From a checkpoint of a small transformer trained on Wikipedia.
Size: 12 layers, width 768, 6 heads of 128, MLP 3072 tanh GELU, vocabulary 32000, 110M parameters.
Architecture: biases on query, key and value, tied embeddings.
Each number is 128 + 24 x the weight over its row's rms, rounded and kept within 0 to 255. Layers, rows and columns count from 0. The size above them is the row's rms in percent of the matrix's.

# layer 8 attention output (transposed), 768x768, rms 0.0283, rows 349-357, columns 576-767
size [ 97  92 101 103  98  91  92  99  94]
[[ 93 132 152 102 139 106 121 181 148 100 173  80 128  82  80 123 150 140 118 148 100  99 123 139 102 108 118 127 111 124 147 146 161 135 125 130 142 123 115 118 152 112  94 127 129 119 136  83 133 106  34 147 117 130 175 129 124 102 105 134 131 137 121 130 103 116  82 113 131 104 103 118 116 168 119 109 121 150  80 112 122 119 110 109 112 156 132 141 156 123 146 100 138 144 150 177 125  87 144 166 119 118 155  92 142 149 139 150 141  89  36 107 135 103 172 140 102 105  92 140 125 113 167 127 106 124 113  81 109 145 147 113 135 150 125 102 121  97 171 154 152 106 124 135 180 152 113 100 131 154 142 101 127 154 148 118  90 140 118 145 136  77 131 126 143  68 140 150 107 139 123 155 131 144 103 149 129 117 154 130 113  74 142 104 120 123 141 160 157 113 130 153]
 [150 120 131 116 123 143 125 122 145 125  93 126 163 143 147 105 132 160  93 168 172 135 118  67 173 106 128 148 142 148 105 147 152 179 107 150 118 143 157 121 141  98 127  75 110 180 135 151 102 156 148  77 120 114 113 104 134 111 132 128 140 157 166 125 166 143  88 129 116 108 126 138 150  66  94 129 115 103 196 133 138 103 152 135 141 115 165 111  96 144 172 143 129 103 159 115 124 134 127 133 115 158  98 130 113 135  89  91 134 174 197 114 116  92 114 135 145 115 156 107 146 102 120 144 133  80 132 182  65 121  98 123 108 101 153 108 142 130 119 123 129 144 147 105 145 123 136 170 112 130 142 156 146 144 140 128 135 172 157 185 117  95 103 154 119  90 130 112  75 123 125 134 137 147 120  80 164 123 134 125 139 118 166 124 116 150 107 131 103 150 129 171]
 [109 115 141 170  99 110 154 142 142 137 113 137 149 117 171  62 141 119 102 125 128 124 163 137 105 140 130 118 135 108 150 132  95 122  98 171 132 117 131 144  93 143 135 131 143 123 129 136  76 149 116 108 109 140 128  93 115 157 139  92 129 134 139 112 136 127 135 116 161 149 101 110 122 125 105 117 108 113 146 169 151 112 112 160 116 107 161 110 112 115 136 101 110  72 137 146 113 108 159 102 180 123  93 147 130 105 152 142 112 140 120 103 151  76 153 117 163 130  77 123 128 180 161 134 140 106 116 149 149 159 110 140 143 169 112 156 125  94 108 100  85 158 119 112 162 150 165 133 102 108 112 157 137 128  70 114 135 216  94 141 130  91 119 108 131  81  87 154 141 138 103 113 165  80 151 107 147 121  99 109 110 163 100  95 118 125 128 107 110 142 124 111]
 [110 132  99 104 116 102 135 148 119 160 130 138 121 132 124 175 141 111 101 169  95 133 138 122 105 130 103 122 103 146 154  96 145 164 138 127 122 121 135 136 124  99 127 113 119 112 115 140 119 107  86 152 113 112 111  74 136 128 138 165 141 128 136 157 135 116 172 152 167 131 109 110 124 114 106 142 171 111 113 127 120 146  97 155  94 170 101 128 135 135 118 128  94 157 137 102 141 141 142 153  91 115 143 128 116 135 110 115 113 141 143 136 133 175 114 139 105  87  94  95 150 109 128 146 149 154 163  90 119 144 100  96 134 119 141 126 127 178 151 130 170 138 134  93 114 124 134 163  97  92 130 137 123 134 102 166  99 129 121  91 101  79 101 110 159 126 165 103 111 146 123 105 129 163 123 108 153 125 136 151 164 109  93 149 202 100 112 114 134 129 178 115]
 [127 116 133 107 136 133 143  97 107  99 105 127 138 165 139 142 110 159 127 137 155 129 121 144 131 107 136 125 106 107 100 141 131 127 125 121 130 121 121 144 144  94 150 189 129 121 150 152 127 105 152 125 148 115 135 132 145 130 122  91 147 139  91 122 121 147 151 113 119 114 155 103 165 117 165 137 140 131  94 126 125 138 142 117 148 112 118 158 131 148 124 161 116 155 122 110 139 117 130 167  97 137 120 148 144 166 107 113 120 152  70 123 116 145 113  78 132 144  95 108 106 106 123 148 113 119  91 124 120 155 147 152 157 113 161 140 131 233 154 115 114 104 120 173 152 138 135 122 181 132 139 129 142  96 112 163 114  61 111 124 163 126 118 152 106 146 128 100 124 143 124 134  98 187  98 155 135 140 135 152 157  82 111 159 104 131 131  82 110 115 139 131]
 [127 125 106 159 101 156 123 145 122 144 129 155 169 130 156 137 179 124 108 135 133 129 115 142 142 123 112 151 114 159 131 172 144 118 122 123 135 162 111 120 115 130 127 132 153 137 143 172  98 150 105  82 143 108 110  77 117 104 160 129 118 128 128 162 126 118 113 108 131 156 103 136 154 101  96 124 149 111 186 154 135 117 132 119 147 131 102 125 121 114 152 111 135  44 137 163 154 136 153 132 124 101  90 160 105 118 127 157  76 157 137 144  94 142 116 145 165 159 116 128 122 111 174 143 125 133 136 100 144 156 140 150 126  98 115 154 118 124 115 117 114 153 104 122  88 123 170 155 127 135 160 159 124 158  80  91 136 141 133  94 139 131 125 144 134 129 110 151 145  99  99  65 176 107 177 104 133 114 159 102 145 131 107 133  99 146 101 133 158 139 171  53]
 [111 127  95  56 143 142 111 151  91  76 205 107  97 114 113 149 154 118 138 127 117 101 115 115 146 127 124 138 139 113 117  86 149 108 132 164 120  92 145 101 135 172  79 148 118 113 141 114 158 138 121 134 132  94 160 155 143 130 161  91 125 110 141 144 101 152 122  98 131 118 153 127 123 133 106 118 115 145 127 121 150 105 104  74 152 158 122 141 149  70 154 165 118 141 118 163 136 133 166 138 123 135 151 112 154 148 142 134 102 145 156 133 138 163 167 157  90 141 165 143  99 106 137 129 112 138 139 142 160  55 135 116 145 139 134 152 127 108 141 129 108 127 141 162 178 115  98 114 145 137 163 125  97 168 163 139 117 104  90 120 181 125 138  91 135 109  71 164 109  97 172 121 127 130 115 156 100  90 166 132 121 140 115 137  90 138 117 142 133  74 132 140]
 [111 100  69  76 118 132  90 169 145 127 150 134 145 116 142 132 121 135 115 116 146 122 134 141 165 140 130 116 151 113 141 145 108 115 142 147 127 119 102 164 102 173 148  84 138 110 152 132 113 102 100  87  75 119 137 106 133 115 133 114 143 148  91 134 135  89 179 176 118 129 140 113 130  78 137  88 140 108 125 161 114  84 111  96 136 172 128 124 132 150 137 136 172 154 134 137 187 143 130 111 127 176 102 120 103  82 131 146 106 125  42  97 144 154 121 118 136 120 128 120 167 153 173 148  98  90 143 122 108 136 136 123 148  98 133 148 120 139 136 108 135 134 144 114 137 161 124  96 109 104 110 107 122 120 115 142 118 166 136 166 149 118  93 117 124 109 122 119 129 175 131  82 167 122  82 111 154 114 144 134 147 137 117 149 154 122 129 157 152 109 163 184]
 [120 141 132 122  92 159 169  86 130 142 127 100 146 102 122 140  68 103 105  94 129 112 120 157  94 154  93 121 122 105 117 144 155 111 126 118 138 137  82 112 146 120 121 145 141 122 124 137 138 121 122 173 103 143 114 100 108 126 147 109 130 121 163 136 107  86 125 113 123 109 129 142 115 146 110 167 124 172 137 142 139 130 109 144 124  92 106 142 118 136 145 211 138 114 130 124 113 139 133 139 150 167 161 138 168 159 157 104 121 111 176 153 158 145 145 118 133 147  98 163 160  74 113 163 126 173 143 130 164  88 211 133 110 133 112  84 137 125 133 151  88 116 114  88 103  98 137 100 179 137 141 125 139 141 134 122 138  87 154  48 138 170 123 174 118 130  60 167 165  68 145  91 164  95 114 147 100 138 146 114 140 167 152 139 132 138 132  81 139 137 112  81]]
# layer 8 attention value, 768x768, rms 0.0228, rows 350-357, columns 576-767
size [ 94 100 108  97  92  93  99  97]
[[113 136 122 153 122 166 139 147 132 163 121 116 114 137 119 120 102 125 140 150 165 155 165 146 166 138 147 169 141 125  99 180 142 171 106 131 124 146 170 102 136 101 153 138 135 122 152 129 117 118 143  80  79 128 143 151 124 124 119 122 144 133 134 124 140 109  69 134 113 126  87  90 147 132  84 113 137 112 146 130 132 128 162 139 137  98 140 111 167  98 178 109 105 108 154 121 131 124  91 138  95 135 150 148 124 130 136 105 166 121 144 120 126 135 117 150 128 110 148 116 131  65 106 142 132 140  97 136 130 144  79 117 129 136 155 109 138  92 136 126 154 149 122 105 127 127 124 166 128 120 140 138 144 115 138 134 118 134 137 129 133  95 125 161 137  77 106 170  99 101  99  66 120 131 161 128 171 132 185 132 127 103 124 122 130 133 134  88 131 134 151 136]
 [ 97 111 126 123 133 152 172 120 145 139 130  79 141 117 166 143 133 110 127 124 130 109 123 148 130 151 163 101 140 100 132  78 136 126  96 155 148 124 116 108  92  96 121 126 158  78 111 138 104 150 121 102 121 179 108  42 101 138 109 168 152 115 147 107 117  97 159 115  95 129  96 121 108 108 100 125 114 130 178 164 113 125 134 150 119 126 103 117 115 151  87 109 123 105 153 107 162 126 154 165 151 156 114 135 176 101 147 137 142 125 139  67 149 154  66 133 135 178  76  83 117 154 142 141 101 142 110 129 120 143 138 172 156 138 114 153 118 117 128  76  96 143 118 115 128 133 119 124 140 140  88 115 154 106 153 118 137 162 102 119 129 112 135 146 106 119 104 124 125 122 127 119 129 103 168 131 154 122 171 121 134 153 130 152 161 146 116 118 109 118 118 133]
 [103 112 132 104 134 137 132 150 141 137 143 151  99 154 144 125 118 112 118 120 108 135 125 104 124 134  61 114 152 112 137  98 115 164 148 126 169 175  84 114 128 134 132 117 117 121  97 137  90 101 139 151 113 168 172  86  99 133 125 146 139 176 177 113 155 125 138  97 172 206 113 109 102 115 121  93 119 114 112 126 107 152 121 179  96 149 112 111 139 134 128 119  87 128 150  99 164 142 104 145  96 129 121 122 149  95  78 140 129 105 110 123 134 118 132 115 120 121 128 106  87  93 105 104 188 140 156  87 131 105 103  51 145 102 157 136 153 116 166 148 156 142 115 131 121 139 135 179 119 115 131 148  73 144 119 156 136 110 142 126  97 107 117  92 140 104 151 140 127 140 126 103 118 124 130  70 131 130 134 154 158 100 124 146 147 138 162 106  98 154 169 118]
 [ 80 112 136 145 178 120 112 122 150 102 162 152 124 111 136 113 116 155 144 114 148 150 148  96 122  57 142 138 151  97 122  79 130 126 138 124 102 159  98 175 108 170 130 192 110 108 112 133 119 111 137 130 157  79 128 135 131 116 168  99 146 106 110 117 122 133 173 108  81 122 136 115 121 130  87 139  95 182  96 144 139 127 111 130 165 148 173 163 126 120 108 179 135 116 131 152 163 157 129  80  63 107 110 128 119 116 124 117 104 110 104 160 108 129 103  89 118 193  91 164 121 111 153 155 111 123 109 127 116 149 140 137  98 142  88 138 121 135 140 131  71  94 126 164 118  91 167 159  98 124 144  95 108  98  91 131 141 130 133 127 131 152 124 132  89 114 146 127 167 122 112 125 132 161 142 148 149 170 144 166 148  97 146 126  86 114 117 118 113 177 104 115]
 [128 129 136 157 125 101 112 186 119 112 145 122 133 164 140 130 146 141 112 118 144 149 107 137 125 164  50 109 127 101 152 189 146 129 126 111 126 126 108  84 123  94 156 125 163  71 161 155  90 119 122  92  93  94 149 110 123 139 137 140 131 124 132 134  82 100 128 169 137 170 104 133 164 100 133 110 140 149 133 127  82 135 145 130 131 131 122 124 165 128 145 159 106  70 109 103 132 128 148 154 190 143 101 159 162 111 127 140 170 120 101 105 121 166  85 146 190 133 120 113 143  74 132 120 143 117 132 110 147 135 135 188 117 110 144 118  96 116 162  95 142 136  91 112 125 111 139 132 141 153 156 113 162 146  98 120 126 126 124 133 105  94 116 159  89 149  81 138 166 133 108 125 167 120 162  64 127  97 143 105 143 103 195 128 143 115 115 141 108 160 100 136]
 [151 129 113 118  96 138 140 106 123  86 134 112 105 122 113 143 123 135 156 126  77 149 116 128 125 117 157 137 109 120 113  71 118 123 104 168 142  93  96 118 122 126 130 125 132 180 142 106 138 144 122 108 106 110 133 170 123 135 160 153 106 123 124 131 115 144 153 101 112 169 110 121 155 141 134 103 124 178 106  94 164 163 133 135 208 165 112 159 150  93 157 152 134 122  95 123 128 137 171  97 165 107 140  89 101 127 123 111 110 159 113 130 136 126 148 136 107 106 131 142 131 105 155 108 113 145 133 126 160  85 105 124 147  99 135 116 140 133 157 169 142 130 127 142 123 124 108 158 102 109 147 155 126 146 142 152  95 104 122 142 167 171 148  80 133 117 130 125 130 133 158 126 100 116  95 110 111  62 109 132 142 125 149 146 101 144 133 166  99 140 107 124]
 [116 126  88  85  93 138 134 195 144  98 133 127 134  69 116 104  95 138 145 115 164 133 153 103 141 148 154 150 135 106 128 110 109 132 125 141 150 166 112 137 112 152 145  88 145 161 119 139  97 113 101 135 113 132 157 131 136 101 140 106 135 116 130  87 126 139 136 151 172 180 117 106 120  73 129 131  92 129  84 128 132 142 137 114 117 123  92  97  90 130 109 112 153 124 167 116 127 133 146 114 122 155 121 149 125  58 123 145  90 124 144  99 151 146 138 107 122  80 142 143 111 132 132 111 131 111 127 100 117 156 152  89 149 111 127 128 160 131 131 129 108 163 119 146 123 149 141 106 115 121 129 146 147 123 130 137 114  95 126 124 161  96  93 110 140 152 162 180  90 105 145 128 199 116  74  94 114 102 121 126 172 158 154 138  97 150 144 119 157 127 132 127]
 [127 138 167 103 128 132 139  80 140 111 141 109 124 128 122 119 117 145  72 104 109 117 139 121 108 135 123  94 148  93 103 151 135 126 100  97 119 161 110 120 155 109 118 124 132 140 133 111 122 129  97 151 106 116  97 133 109 145 145 107 123 102 155 117 117 141 121 126 132 102 136 154 133 159 161 113 127 129 130  94 179 142  76 134 166 135  98 147 109  84 118 195 126 107 105 117  92 119 122 170 211 137 138 110 136 116  84 135 152 142 105 114 137 116 169  95 115 129  98 164 144 137 147 148 116 115 104 118 109  99 212 168  90 128 151 111 190 112 116 144  89 133 100 101 117 138 140 136 128  95 138 121 158 121 112 123  78 135 148 128 107 154 122 149 125 127  51 124 148 134 115 134 143 144 107 145 110 127 118 119 117 165 135 130 103 110 111 136 129 121  97 132]]